Each number is 128 + 32 x the weight over its row's rms, rounded and kept within 0 to 255. Layers, rows and columns count from 0. The size above them is the row's rms in percent of the matrix's.

# layer 5 MLP up, 3072x768, rms 0.0207, rows 0-199, columns 288-319
size [106  96  99  97  97 102  97 107 100 102  99  97 106 121 103 102  99 103 109 103 101  95 109 101 103  98  93 106  99  91 100 103  96 104 107  95  99  91  90 100 101 104 103 105 100  96 100  98  99  98 102  94 103  94  98  98 104 100  99  97  99  97 100  88  92  94 100  97  94  96  97 102  97  96 105  97 104  96 100  91 105  96 103 100  97 102  94 102 110  84  97  96 101  98  96 107  91 108  96 107 100  97  92 101  99  90 102 103 101  89 105 100 100 102 100  98 115 100  95  98  91  99 103 111 101 103  93 105  94 101  96 100 100 101  98 100 101  99 109 102 104  94 115  99 109  97 105 102  99  94 102  95 102  99  99 103  95  93  95  94  96  95  97 104 103  98 101  95 101 105  93 106  94  94  87 100  99 103 105 100  99 105  98 102 104 110 111  97  97 106 102 107 103 101  98  93  97  99 103 120]
[[167  90  84 146 108 159 118 107 190 126 184 143 147 134 152 121 125 122  77 160 116 114 146 169  83 118 114  85 161 152 129 158]
 [132 147 138 132 106 110 166 121 156 190 147 223 146 143  74 156  97 147 137 157 112 133 141  64  69  88 110 114 135 149 138 130]
 [114 156 104 188 139 148 129  82 131 107  97 121 105  29 163 172  87 211 119 208 102  82 177  94 123 189 142 183 153 136 129 100]
 [167 120  88 146 101 119 110  99 139 142 154 174 136 147 116 189 138  87 161 133 137 131 107 128 136 151 146 147 139 117 114 111]
 [181  65 142 105 152 162  85 153 122 104 132 137 100  79 106 184 123 102  86 228  77 132 115 162  73 172 155 115 136 108 138 142]
 [123  61  79  89 124 102 169 147 133 111 175 147 121  95 160  95 136 168 127 147 146  98 152 124  95 126 111 134 133 172 114 154]
 [ 78 130 163 134 180  97 108 146 102 107 161 111 101 165 119 190 204 134 117 180 116 171 164  95 152 174 123 155 102 121 154 210]
 [113  98 147 155 153 129 112 145 126 110 108  98 110 133 171 106 112 138 111 155 125 202 147 130  55  74 100 110 112 145 138 115]
 [132 140 165 139 149 126 119 129 152 142 158 169  94 118 115  99 164 103  92 141  80 108 131 164 135 121 118 140 113 151 186 123]
 [112 140 154 122 100 152 165 130 124 126 174 168  62 140 126 144 105  57 127 148 130 154 104 150 100 158 151 134 157  81 144 140]
 [ 74 106  93 156 109 143 113 107  74  49  98 120 105 161 104  95 195 122 105 131 137 198  90 139 156 196  69 160 160 153 150 160]
 [ 97 106 145 141  83 165 149  78 135 169  88 134 130 140 139 181 156 117  86 131 207 157 120  99 122 141 136 147  99 116 106 154]
 [121 128  88 141 113 132 177  92 137  78 170 152  97 109 161  92 148 108 173 147 154 108 116 155 105 157 147 107  57 150 166  91]
 [178  58 122 188 124  93 156 105 132 158 131 138 114 108 118 152 100 183  68 159 125 174 125  98 152 117 121 125 167 137 162 160]
 [ 84 152 146 161  84 117 120  97 122  84  84  79 124  97 185 147 126 129  92 140 139 150 136 144 131 130  52 114 112  74 105 109]
 [101 174 108 182 174 112 170  73 168 137 182 113  88  60 138 132 154 184  84 166 144 136 117 126 186 151 142 158  75 146 150  99]
 [103 127 134 126 119 122 108 103 110  71 120 108 115 167 104 143 153 160 100 122 127 120 156 150 155 127 106 166 116 137 133 125]
 [107 148 163 144 151  73 140 108 166  91 108 104 155 113 101  84 169  93 146 132 122 145  72 137 153 127 132 103 120 105 121 139]
 [110 171 106 187  78 181 104 110 132 106 104 123 120 116 160 165 156 133 153 143 113 123  83 135 150 149  95 135 114 118 143 111]
 [165 107 109 135 123 129 163  85  93  87 133 161 186 147  99 169  99  83 137 143 132 109 155 161 107 106 145 117  95 137  98 167]
 [ 75 148  93 107 151 180 177 182 104 113  63  91 111 158 223 160 153  87 121 141 123  77 121 113 170 106  62 102  22 186  94 168]
 [129 134 163 129 168 144 113 219 138 117 190 159  68 112 118 101 137 128 131  80 123 144  95 146 110 162 133 143 156 170 127 111]
 [111 176 136 134 136 141 105  57 114 170 184 142 136 126 144  65 135 153 171 142  40 177 151 180 158  93 131 152 170 127 106 144]
 [111 151 132 149 117 153 105 134 154 195 135 228  61  86  88  89 136 171 120 171 108  49 136 163 129 140 169 169  85 136 127 164]
 [130 155  70 120 145 179 102 184 164 128 159 162 132 176 110 118 136  80 115 142 160 105 153  91 122 105 166 173 140 128 158 116]
 [135 130 134 134 176 146  84 102 113  90 177  95 127 186  61 146 160 162 132  99  66 124 105  97 150 166 128 130 134 141  91 165]
 [ 66 123 131 165  97 104 143 152 140 158 157 128 167 106  98 116 101 108 169 156  87 203 128 134 137 197 122 157  84 143 143 168]
 [140 183 188 102  81 169 143 159 158  81 164 125 142 117 142 150 164 126 107 137 113 160 175  98 137 111  92 157 162 167 105  44]
 [121 145 136 183 112 114 133 102 152 152 165 130 104 156 113 102 133 141 107 112 153 134 144 175 134 124 145  74 125  69 139  75]
 [ 91 145 110 141 124  88 136 111 152 155 132 145 165 151  89 118 149  88 108 166  92 127 112 162  81  88 125  92 135 115 149 145]
 [161 149 143 150 140 111  89 150 117 126 156 127  40 113 107 154 135  62 115 136 113  89 112  96  83 133 141 103 124 122 116 120]
 [151 103  79 145 101 134 141 154 184 112 106 210 154  77 185  85  97 150 122 104 122 139 132 158 134  89 109 118 157  56 147 164]
 [ 86 117 154 131 163 142 124 183 151 139 111 128 118  86 147  97  96 131 134 120 158 105 156  45  98 129  29 123 109 141 110 129]
 [154 111  31 128 154 107  99  68 220 143 152 138 108 148 127 134 208 164 108  96  64 146 110  93 150 107 143  89 106 107 158 100]
 [ 53 140 154 140 181 119 128 142 148 156 130  93 107  75 209 144 127 133 162 137  87 152 143  87 176 168  80  70 111 133 132 163]
 [110 140 122 149 139 127 129  84 122 155 150 119 117  63 184  58  93 181 140 123 106 122 141  97 151  72  84 171 153 139 151 176]
 [135 155 124  93 156 124 167 135 120 110 122 181  50 148 136 168 165  74 159 127  72 120 139 122 136 110  99 169 154 133 126 120]
 [146  82 110 131 175 121 120  74 124  91 161 143 133 118 132 127 100 127 200  99 123 118 130 147 120  64  78  96 139 105 120 112]
 [ 79 132 130 109 169 144  71 140 123 136 133 147  54  80 125 153 200 110 134 139 139 116  83 143 121 114 142 139 114 116 145  97]
 [ 96 117 158 102  69 107 143 128 147 177  77 136 140  76 137  75 171 137  66 166 138 145 108  65  74  85 102 107 102 158 178 123]
 [146 156 156 157 135 148 192 136 132 148 101 146 165 159 157 144 154 125 168 125  98 122  97 101 119 174  79 101 111 158 147 166]
 [160 130 189 156 123 153 118 198 186 101  98 143 120  65 165 132 186 100 104 129 103 173 118 157 146 148 181 126 116  79 149 100]
 [ 69 114 113 118  73 153 135 143 122 115 124 157 103 113 125  76 135 145 107 132 119 188 132 156 130 116 166 134  76  39 160 135]
 [121 105  83 105 121  80  85 115 139 118 147  71 159 109 128 194 151 151 131 159  61  88 207 183 186  82 161 147 111 125 138 126]
 [186 100 161  92 139 153 108 117 184 170  56 161 145 146 137 160 169 135 101 148 108  73 135  72 177 110 156 144  94  58 160 135]
 [150 133 165 146 106 150 110 145 104 114 141 161 128  93 113  89 159 113 172 116 163  59 182 161 101 105 118 116 108 112 123 109]
 [164 123 124 179 148 164 112  95  88 150  97 149 108 110  85  98 126 153 146 144 198 110  89 171 164 165  99  47 149 137  99  99]
 [117 210 175 111 170 155 165 209 170 138 154  84 133 124 118 153 172 125 121 128 102 113 137 131  80 150  67 126  86 120 135 165]
 [128 198 148 197 117 134 133 142 180 142  88 109 124 135 108 143 184 135 162 164 128 120 165 108 139 107 118 170  73 165 117 125]
 [165 132 101 125 133 112 114 100 176 156 127 151 120  76 141  87 125 171 133 192 171 131 153 173 155 138 121 194 146  57 126 120]
 [109 120 133 102 202  55 117 117 167 116 100 130 160 121 116 142 140 143  81 132  89 128 100 107 175 144 166 157 159 109 124 129]
 [176 152 107  85 162 127 157 167 143 138 126 121 121 110 158 163  95 178 100 218 123 116 135  99 193 117 145 122 164 138 131 102]
 [137 148 154 125 114  98 100 112 169  57 109 200 129 115 131  86 127 119 112 196 155 138  94 109  99 113 124 134 112 152 144  57]
 [147 125 164 215 118 164 165 151 149  54 113  87 112 132 158 131 101 173 132 149 120  97 115  97 165 112 134 134  90 122 157 120]
 [100 117 117 211 181 110 112 183 163 129 190  97  92 153  77  60 187  87 167 110  61 125  81 103 105 139 187 104  78 152 174 106]
 [ 67 177 123 156 106 128 125 131 162 147 144 112 125  52  90 127 189 166 135 171  86 156  90  75 124 107 147 108 162 147 187 126]
 [137 113 115 157 136 139 140 147 134 107 164 156 153 138 120 135 126  89  96 112 151 131 174  58 113 188 165 131  85 183 118  90]
 [160 130  99 130 118 171 143 169 200 108  91 139 134  81 192  84 142 108  58 160 116 155 116 162 145 109 177  93 158 166  87 107]
 [ 74 206 142  96 154 103 148 113 155 153  97 183 178 127 125 148 148 140 129 193 135 154 132 188 108 119 108 144 103 119 183  90]
 [ 68 141 154 103 140 177  86 160 133 137 137 122 156 152 152  82 126  89 131  91 104 130 104 122 112 152 163 144 157 113 103 129]
 [143 163  87 120 174 101 139  73 187 153 134 122 124  97  91 109 144 161 138  88 101 183 172 128 167 132 162 163 132 159 133 136]
 [ 74  58  94 115 116  73 139 146 141 144 163 120 105  70  76 123 153 152 127 157 114 175 208 127 178 136 102 161  98  67 137  78]
 [ 87  99 128 150 120 133 133  97 132 139 146 133 119  52 191 144  64  99 133 176 113 119 136  99  78 178 105 164 108 126 169 174]
 [ 93 150  87 126 148 106  68 130 116 121 114 146 197 164 104  87 137 121 108  98 149  90 160  30 135  87  89 144 186 163 122 127]
 [116 104 157 152 150 163 122 126 110 110 125 137  58 118  95 164 153 110 137 146 120 143 178  63  88 207 114 107 100 104 173 141]
 [134 139 123 172 200 138  83  97 144 140 111 153 135 102 104 143 161 140 139 132 115  96 154  85 138 146 157 108  98 120 116 166]
 [121 169 130  90 105  60 129  61 145 182 144 142 148 128 141 143 122 187  91 144 152  93  97  97 134 102 135 127 147 119 184 112]
 [150 129 131 130  87 150 130 156 167 121 170 200 130  96  84 108 131 118 113 156 124 139 151 161 102 154 146  97 126 122  54 158]
 [167 143 182 134 148  96 146 154 147 159  80  94 130 142 161 163 152 153  80 108 135 100 107 134 182  84 157 121  97  66 171 151]
 [ 92  75 106 242 126 106 132 152 109  92 112 186 124 118 170 127 137 144 145 185 178 147  94 162 119 183 108 107 141 140 160 106]
 [145 144 171 132  89 129 103  86 112  90 117 119 138 140  80  77 149 133  52 141 179 107 161 121 107 169  69 106 153 138 218 109]
 [129 181  89 123 153  61 103 158 154 123  83 155 123 135 106 134 150 150 125 151 111 160 110 122 120 110 126  51 109  72 174 140]
 [159 169 150 134  76 174 186 103 141 118 169 126  97 137  80 110 144 118 101 116 171 162  91  95 164  76 162 147 142  71 144 120]
 [128 104  99  92 134 160 158 130 158 172 124 170 142 157 113 142 167 176 120 104  99 189 121 127 183 166 129  61 111 124 117 163]
 [149  92 130 158 131 170 137 112 135 215 138 170  86  77 179  97 100 156 113 157 144 142 117 128 121 123 137 101 120 100 119 189]
 [139 110 148 134  87 164 168 181 138 109 132  73 124 141  95 148 130 162 144 161 124 207 170 109 137 154 124 102 144 133  56 125]
 [136 178  93 241 119 153  81 122 151 133 129 120 102  88 146 159 140 126 133 127 117 206 214  98 152 114  94 168 107 110 108  53]
 [182 140 109 160 103  93 164 126 187 106  99 150 104 156  88  68  73 107 154 105 127  99  69 100 154 174 106 113 158  75 111 128]
 [114 127 149 126 124 126 138  94 127  92 129 168 144 100 122 132 135  98 178 106 175 173 113 123 193 110 154 126 102  89  74  69]
 [145 197 124 181 134 100 123 119 145 127  77 103  97 101 103 157 102 120 139  84 113 173 155 118 146 144 130 117 119 150 115 185]
 [133  41 114 177 116 107 130 183 128 102 136 141  62  76 115 177 115 166  70 200 116 123 119 112 152 128 178 116 141 158 160 110]
 [ 89 108  97 135 134  78  72 171 223 150 115 129 103 129 124  82 103 222 132 156 178 105 117 114 147 130  92  96 134 133  96 132]
 [138 158 132 150 132 110 129 149 164 114  92 128 150 167 103  82 120 127 112 119 170  92 156 156  71 135 181  75 163 141 112 177]
 [170 150 133 144 144 107  83 173 180 148 107 126 114  68  59 181 118 150 118 133  82 129 169 162 129 127 148 145 140  65 112 158]
 [124 138 142  97  60 110 193 140 156 134 117  61 131 133 151 144 147 125 187 140 123 123 103 129 132 159 145 140 139 126  85 113]
 [ 89 138  62 211 200  94 109 181 142 129 145 111  78  90 131 131  99  92  75 107 147 101 125 143 168  85 174 142 161 134 180 157]
 [152 138 139 190 117 119 150 212  98 103 129 128 115 140  95 224 110 167 101 205 155 183 152 143 161 165 174 139 176  92 142 121]
 [143  76 120 121 178 173 117 131 161 106 152  99 133  69 112 135 104 150 115 175 171 168 134 123 131 150 132  88  88 129  98 135]
 [133  99 132 172 113  87 172 128 119  86 137 123 107 146 102 117 126 196 141 172 137 109  97 112 128 183 134 103 125  86 137 132]
 [ 92  99 161  87 157  91 123 153 106  83 125 139  68 160  66 125 151 148 145 118 158  78 166 155 145 120 112 106 124 158 108  96]
 [124 165 175 134 179 102 112 115 111 199  85  78 124  84 136 104 143 159 149 151  63 132  68 159 124 127 128 104 163 164 125 184]
 [189 150  85 156 154 115 174 209 152 137 109 149 115 118  81 110 135 136 113 169 146 132 112 114 187 131 132 102 111 136 184 105]
 [122 101 155 152 164 108 162 163 111  76 125 104 137 164  56 120 183 167 107 101  87 128 109  80  94 136 132 158 149 163 140 144]
 [194 128  90 132 142 107 157 156 125 146 130  96 127  83 138  59 152 161 181 135  92 157 236 152 120 114 149 121 121  81 127  70]
 [150 126  78 113  71 130 127  97 103  70  95 186 157 114 151 112 165  91 113 101 175 123  97  99 198 152 101 117 118  90 154 114]
 [108 132 150 162  93 149 153 124  72 100 115 116 142  98 128 111 166 152 109  98 134 170 163 122 176 156  99 130  95 165 163 121]
 [159 104 110  69 150  88  92  98 167 104 136 165 112 124 150  75 134 127 150 141 121 167 110 105 138 184  71 155  61 143 126 111]
 [137  97 124 144 113  84  94 167 151 138 101  86 119  57 167 120 162 102 145 170 121 170 119 125 140 117 102 111 130 149  66 132]
 [ 96 137 148 198 118 156 143 100 144 117 112 172 119 131 199 125 159 187  82 113 113 144 122  69 203 171 129 169  70 106 148 120]
 [116 203 163 148 135  75 124 139 154 156 118 147 125 113  96 151 188 111  88 158 124 157 173  78 138 152 102 143 141 114 155  93]
 [139 148  96 163 167  98 128 148  78 146 125  97 114  92 127  85 134  96 168 160 158 192 169  93 178 136 102 102 161 113 121 133]
 [132  78  85 132 206 117 120  86 167  84 141 137 148 102 130 161 171  91 153 189 123 109 125 129 147  98 171 112 119 171  93 151]
 [217 126 106 160 146 148 163 161 140 139 116  98 101 102 160 173 167 131 133 187 127 131 111 166 129 124 134 198  94 128 166 100]
 [147 145 169 185  71 106 111  84 174 136 137 217 161  81 141 127 129 183  92 159 104 122 117 124  89 148 146 125  97 146  84 147]
 [157  84 130 159 142 175  88 136 169 124 153 142 106 172 142 148  91 151 167 157  96 160 196 202 172 114 147 164  92 133 108  65]
 [ 49  94  77 153 121  83  88 175 119  49 160 129 132 136  73 134 201 101 170 101 135  63 126 154 177 176 143 132 164 121 141 164]
 [ 87 127 116 124 151  80 150 153 119 122 118 106 168 150 138 120 157 107  43 174 101  98 118 118 139 108  85  92 160 129 184  60]
 [154 196 121  92 140 174 145 136 101 101 125 118 119 118  45 128 194  90 146  99 153 160 139 133 128 116 144  46  79 110 151 128]
 [114 105 128 130  96  95 114  93 156  73 116 130 180  97  92 236 166 173  90 173 153 124 130 135 185 117 144 108 114 109 106 134]
 [104 124 115 131 100 108 120 143  82 125 140 142 123 125 161  66 112 115 181  96 127  96 111 109 192  87  95 114  98 118 135 115]
 [174 145 169 109 129 148 127 132 179 132 119 168 178 131 162  81 122 179 184 119 133 160 142 106 125 142 111 155 130 113 190 117]
 [174 164  69 229 145 152 138 136 101 136  93 163  93 147  87 100 154 182 135 128 135 134  97 119 141  89  59 147  42 134 138 106]
 [107 107 141 135  74 132 113 123 121 173 124 181 137  69 101 146 127 114  70 173 158 113 106 137 148 157  55 164 146 110  95 100]
 [107  80 121  90 134 174 165 142 188 154 102  47 128 159  65 142 117 124 138 173 156 187 201 115 121 132 126 110 164 128 178 195]
 [114 119 127  79 114 109 127 163 102 146 106 185 171 107 149 139  90  88 167 142 145  59 129 173 132 145 100  89 160 158 124 157]
 [ 56 171  78 132  72 131 113 101 165 106 105 160 112 104 112  98 114  77 127 100 158 210 148  91 107 109 121 122 189 105 154 155]
 [137 162 133 165 154 100 170 152 129  99 155 108  74 129 148  89 123 111 139 195 118 140 154  80 125 102 167 177 158 130 109 167]
 [166 122 119 187  96 147 177 130 134 142 102 167 161 113 105  92 130 106 142 135  63 104 137  79 138 163 117 109  93 118  96 146]
 [104 146 132 122 109 108 174 137 143 131 163  84 149 183 126 158 187 122 136 100 114  94 106 109 133 129 125 113 133 168 105 114]
 [132 116  80 120 133 120 113  75 145 108  95 115 111  61 173 138 167 154 117  99  48 131  61 136 143  29 137  72 124 158 164 145]
 [ 91 118 114 160 100  65 126 114 127 166 105  92 154 124 163 147 165 152 136 180 143  84 133 143 116 114 102 121 111 108 112 150]
 [174 108 119 119 140 121 168 199 142  81 125 134  88 130 145 111 186  80 163 179 188 172  79 144 101 104 151 114 116  85 199 123]
 [181 123  96 154 132 129  98 199 109 108 152 197 134  98 115 100 130  76  92 170 168 163 141 175 125 139 194 112 100 176 132 163]
 [114 173 117 119 113  75 141 102 182 139 123 168 112  90  67 131  96 128 112 130 104 165 133 206 174  82  88 142 127 109 169 141]
 [ 75  75 142 109 158 150 123 103 153  85  91 162 104 102 156 155 125 138 149 151 116 144  90 131 115 135  63 133  97  45 195 178]
 [135  76 102 104 119  90  96 165 157 129 171 108  84 110 111 139 145 165 159 190 155 149 182 152 115 105 124 106 191 123 135  99]
 [122  79 167 122 175 134 151 128  94 139 183 128 159 136  77  78 181 108  86 107 136 124 132 143 110  26 135 163 162 139  96  79]
 [129 148 179 125 142 129 148 130 163 133  63 168  72 126 174 120 177 141 152 123  95 141 157 120 129  85 156  89 129 157  92 168]
 [104 163 160 105 103 127 162  80 122 142  69 134 135 144 105 140 160 121 202 128 176 128 137 136 157 103 150  84 150 168 135 150]
 [ 76 126  79 194  87 126 164 148  76 134  79 117  48 101 155 131 124  95 166  96 118 151 168 141 139  95 108  99 149 148 166 160]
 [104 137  80 137 167 130  73 113 142 158 120 188 185 126  97 125 148  87 106 160 221 151 135 121 136 156  89 125 153 115  90 153]
 [163 101 108  98  56 137 136 125 116  67 114 203  75  65 113 146 194 163 142 133 140 139 135 113 123 105 136 133  92 116 118 149]
 [102  94 108 115 104 148  95 140 115 137 134 116 104 119  88  86 154 156 123 119  91 177 120 145 126 114  80 112 113  90 128 156]
 [ 81 161 126 127 113 109 127 146 116  98 123 114 112 121 119  69 144 113 109 155 126 141 144 133 115  86 109 101 141 132 161 100]
 [116 134 147 101 146 159 171  87 129 178 112 175 124 116 141 133 155 205 131 148 136 140 107 154 126  65 112  93 132 147 153 123]
 [148 168  69 131 120  73 122 140  89 193 121 125 111 116 118 173 146 145 154 120 129 134 145 155 145  74 153 167 145 115  72 161]
 [120 135 137 161 126 143 128 134 171 147 146 129 119 163 130 131 127 118  90 209 160 149 129 126 168 122  65 171  56 116 196 109]
 [148 110 125 162  75 145 192 102 216 103  99 130 174 129 152 171 147 160  98 182 146 127  78 160 102 139 106 188 131 114 114 128]
 [150 143 117 227 101  71 135 122 130 131 104 163 180  93 106 137 129 188 113 118 136 145 152 109 112 164  67 108  75 138 195  96]
 [135 188 142 169 130 128 103  86  86  88 123 122  94 125 110  91 135  94 114 152 104 172 163 159 105  82 166 156 125 159 104 153]
 [155 144 145  71 150 143  93 148 178 151 137 162 128 104 159 117 126 163 150 125  75 100 178 149  72 140 159 151 153 154  88 149]
 [156  99 158 120  71 135  80 113  78 120  60 173  88  89  88 150 166 100 145 135 142 132 182  73 159 143 128 132 137 123 196 152]
 [129 111 102  99 108  93 141 108 148 146  76 137 118  68 134 147 225 116 104 176 184 118  69 170 105 105 100  80 118 131 118 151]
 [135 138 120 100 168 110 144 149 129 133 143  84 113  98  83 118 152 124 108 180  93 167 134 141 102 166  79  76  88 122 140 165]
 [ 81 116 146 151 204  61 127 105 150  89 153 159 122 133 144  96 163 129 142 206 104 153 138 119 159 162 110 132 130  88 136 138]
 [112 178 141 145  77 168 180 161 154  85 121 171 167 123 149  76 100  95 151 164 149 181 124 145  60 119 159 134 157 181 142 128]
 [153 178 155 198 125  67 189 125 209 191  89 125 105 164 117 158 125 113 106 158 127 161 127 145 215 167 123 151  95 105 152  92]
 [109 205  72 122 133 125  64 160 147 132 155 126 123  40 119  93 131 106 112 158 129  63 109 160 152  95 134 181 151 131 166 121]
 [147 133 189 126 110 164 170 116 135  97 144 146 168 159  69 123 150 107 101 171  76 128 137 147 205 132 134  98 133 103 182 134]
 [ 92 124 112 162 135 164  60 165  89 104 121  89 137 118  88 155 167 125  83 155 120 121  94 134 139 124 146 139  93 101 116 198]
 [147  64 124  98  96 118  97 111 109 153 170 114 175 122 102 172  94 201 173  90 116 128 108 162  97 111 195 139 149 140 145 176]
 [126 156 173 117  90 109 124 187 119 130 173 119  92 143 125 167 132 140  55 157  98 175 206 112 116 120 113  89  91  61 139  90]
 [147 121 122 124  82 117 111  59 151 141 129 181 158 125 118 111 104 178 123 162 132 126 153 139  71  97  97 143 131 124 169 108]
 [146 102 128 141  95 143 190 154 245 114 118 138 106 127 112 128 109 122 131 166 102 109 180 178  84 153 174 111 129 114 133 174]
 [108  80 122 149 128 109 148 157 159  83 120 110  90 151 101  80 139 140 108 177 143 127 182 171 140 137  94 172 139 136 148 137]
 [123 116 150 103  86  89  97 124 153 152 188  96 147 131 147 113 144 104 109 150 123 172  69  92  98 142 112 151 108 135 141 166]
 [146 139 100 150 166  88 102  77 106 126  79 118 117  66  58 169 170 156 121 133 164 135 113  99 137 163 116 127  92  84 208 161]
 [111  84  87  71 121 120 185  82 173 156 151 132 102 110 131 113 152  53 101 143 182 152 154  84  99 136  91 109 155  98 123 181]
 [171 156  76 125 102 135 171 143 171 173  99 171 125 121 124 117 186 178 182 124 121 124 153  57 134  49  98 150 163  56 101  89]
 [ 74 106  90  81  99 178 118 138 103 146 164 168 101 153 144 121  82 158  98  97 113 116 128 154 140 108 168 114 140 131 124 148]
 [149 105  55 131 111 118 156 111  71 152 167 172  89 114 145 166 172 164 136 172 117 205 153 104 132 138 140 168  95 159 135 152]
 [135  78 139 133 117 110 167 148  96 125 114 114 115 108  93 127 158 123 153 141  91 200 185 102 153 151 129 180 108  98 186 175]
 [117 127  85 122 176 133 112  89 189 114 135 109 147 177  95 135 165 162 125 123 143 112  92 205 171 158 162  79 112 147 131 103]
 [115 158  84 136 139 135 133 101 134  82 144 184 122  64 148 124 138 157  91 132 110 171 161 160 174 167 151 175 138  95 117  93]
 [120 145 109 171 113  95 164 163 134  75 119 123 145 132 142 141 116 105 124 173 150 160 117 186 133 109 113 130 103 180 173 144]
 [141  94 141 144 119 148 119 143 129  90  86 123  91   9 204 102 121 145  95 171 160 113 102 135 186 140 101 158 122 139 146 136]
 [135 158 127 166 106  63 182 178 104  95 129  79 137 122 170 129 168 110  69 164  84 118 154  92 148 146 107 141 146  98 140  59]
 [136 145  81 162 116 112 168  76  92 170 149 129  88 105 182 157 111 115 152 110 175 140 176 105 109 119  60  73 137 139 141 203]
 [139 105 154 191  72 113 133 105 109  81 172  97 100  73 192 109 147 150 138  97 133 151 226  84 143 138  81 121 145  98 188 105]
 [186 143  71 127 158 157 126 105 110 149 114 167 154 157  83 161 152 185 137 156 181  99 141 115 133 144  85 105  99 124 124 122]
 [135 100 109 131  55 115 113 140 146  59  56 119 111 150 138  88 100 125  66 155 161 111 156  67 125 143  85  98 137 101  82 159]
 [129 153 169 162 127 170 103 175  77 113  94  97 167 108 127 100 219 177 137 138 107 147  93 178 155 161 138 155 114 113  99 129]
 [ 72 121 125 131 153 111 143 120 104 111  68  96 158 139 139 159 159 107 158 114 126 121 121 158 152 117 153 102 168 130 133 132]
 [121 112 129 177  77 109  64 156 117 110  89 101 120 127 165 150 117 166 128 122 166 114 133 167 172  65 155 137 124 155 103 108]
 [128 107  81 166 140  97 138 106 112 101 186 122  84  96 146 110 182 102 107 179 187  90 115 103 195 113 125 113 111 135 117 136]
 [ 99 118 113 106 144  91 109 137 169  45 186 123  85 111  46  93 143 155 116 160 117 115 135 111  69  82  92 128 141 138 135 148]
 [ 89 135 144 125 102 138 185 151 166 141 136 136  95  89 112 154 129 113 100 112 122 149 125 134 166 108 130 179 166 131 113  89]
 [111 197 108 126 132 168 126 119  99 111 149 135 120 112 125 120 162 107 134 115 171 199 220 120 129 168 126 119 148 121 128  63]
 [124 179 173 131 130 131 121  87 116 168 127 113 102 137 153  89 139  88 166 157 126 167 135 176 157 163  77  47 176 136 148 141]
 [158  97  46 187 136 127 108 152 140  64 156 138 103 127  87  89 149  99  88 148 124  93 139 132 130 124 154 139 168  78  85  79]
 [154  98 134 102 162 130 141  91 158 169 176 188 168  84 136  86  99 154 148 154  85 156  96 138  85 139 180 129  75 138 130 159]
 [148 121 143 155 147 115 158 138 150  97  82 156 104 102 121  93 110 104 108 137 143 167 159 150 118 132 180 130 166 102 139 156]
 [113 119  84 163 110 131 123 116 134 166 107 142 127 108 133 112 101  96 164 159 146 199 130  96  81 102 104 111  99 125 131 144]
 [114 103 122  98  96 110 142 139 100 159 105 115 122  93 106 103 174 145 141 165 132  87 129 115 105 164 107  91  81 115 194 149]
 [116 124 119 171  91 110 106 124 143 118 116 146 103 109 149  75 123 212 142 175 162 155 130 108 137 126 108  71  90  83 134 135]
 [121 114  97 164 129  77 158 153 162  92 151  98 124 133  92 145 173 163 100 133 100 151 126  95 154 159 176 167 135 115 117  81]
 [123 126 110 200  94 128 166 158 151 133 123 192  49 133 184 109 161 105 184 129 152 112 114  67  69 158  57 148  86 106  78 164]
 [129 129 107 147  63 101 110 138 127 162  91 113  72  93 123 132 155 132 101 133  92 107  69 129 152 165 129 101  86 181 164 119]
 [ 79 100 104  91  94 137  66 133 122 158  92 125 136 133 159  65 126 173 153  66 146 108 190 166 133 103 140 112 141 105 114 236]
 [164 133 133 115 163 147 173 144 102 131 143 153 149 184 165 147  90 131 149 169 170 148 103 165 149 172  96 152 106 152 110  82]
 [127 120 120 211 198 148 107 124 193 162 153 175 129 114 123 139 130 105 134 138 125  95 178 138  99 120 159 100 151  44 111  71]
 [118  96 139 122  79 108  77 138 125 109 136  84 122 117  86 116 103 108 144  89  76 179 161 154 100 100 170 133 123  68 166 133]
 [147 114 161 155 137 153 158  98 121 108 158 140  94  80 122 177 113 184  82 222 105 161 148 126 108 113 185 115  93 126 149 165]
 [125  82  92 132 105  83 195 138 164 141 143 135 178  96 110 159 177 184 144 160 155 131 114 161 145 182  88 106 167  77 163 176]
 [ 52 152 124  99  96 128 118 156 118 147 115 114 114 146 159   8 107 123 144 132  47 157 176 125 142 151 119 137 123  94 187 116]
 [140 152 146 101 142 122  96 135 165 135 166 197 110 129 163 160 155  94  79 142 101 174 157  88 178 149  63 154 127 153 143 150]
 [103 190 111 153  92 143 147 141 154 196 103 107 121  99 109 111 155 171  81 160 186 112 153 126 130 102 116  64  85 133  67 111]
 [168 125 170 178 117 204 171 107 107 104 113 131 117 136 128  77 142 131 135 127 134  61 144 111 126 128 136 107 144 120 117 114]
 [ 76 150  91 106 122 107 187  71 122 167 137 138  58 134  74 123 124 119  94 118 197 153 119  69 106  99 151 158  82 122 159 143]
 [145 120 105 133 141 132 139 127 157 152 137 131 174 147 152 197 118 161 134 121 174 123 123 107  79 127 116 127 142 121 171 134]]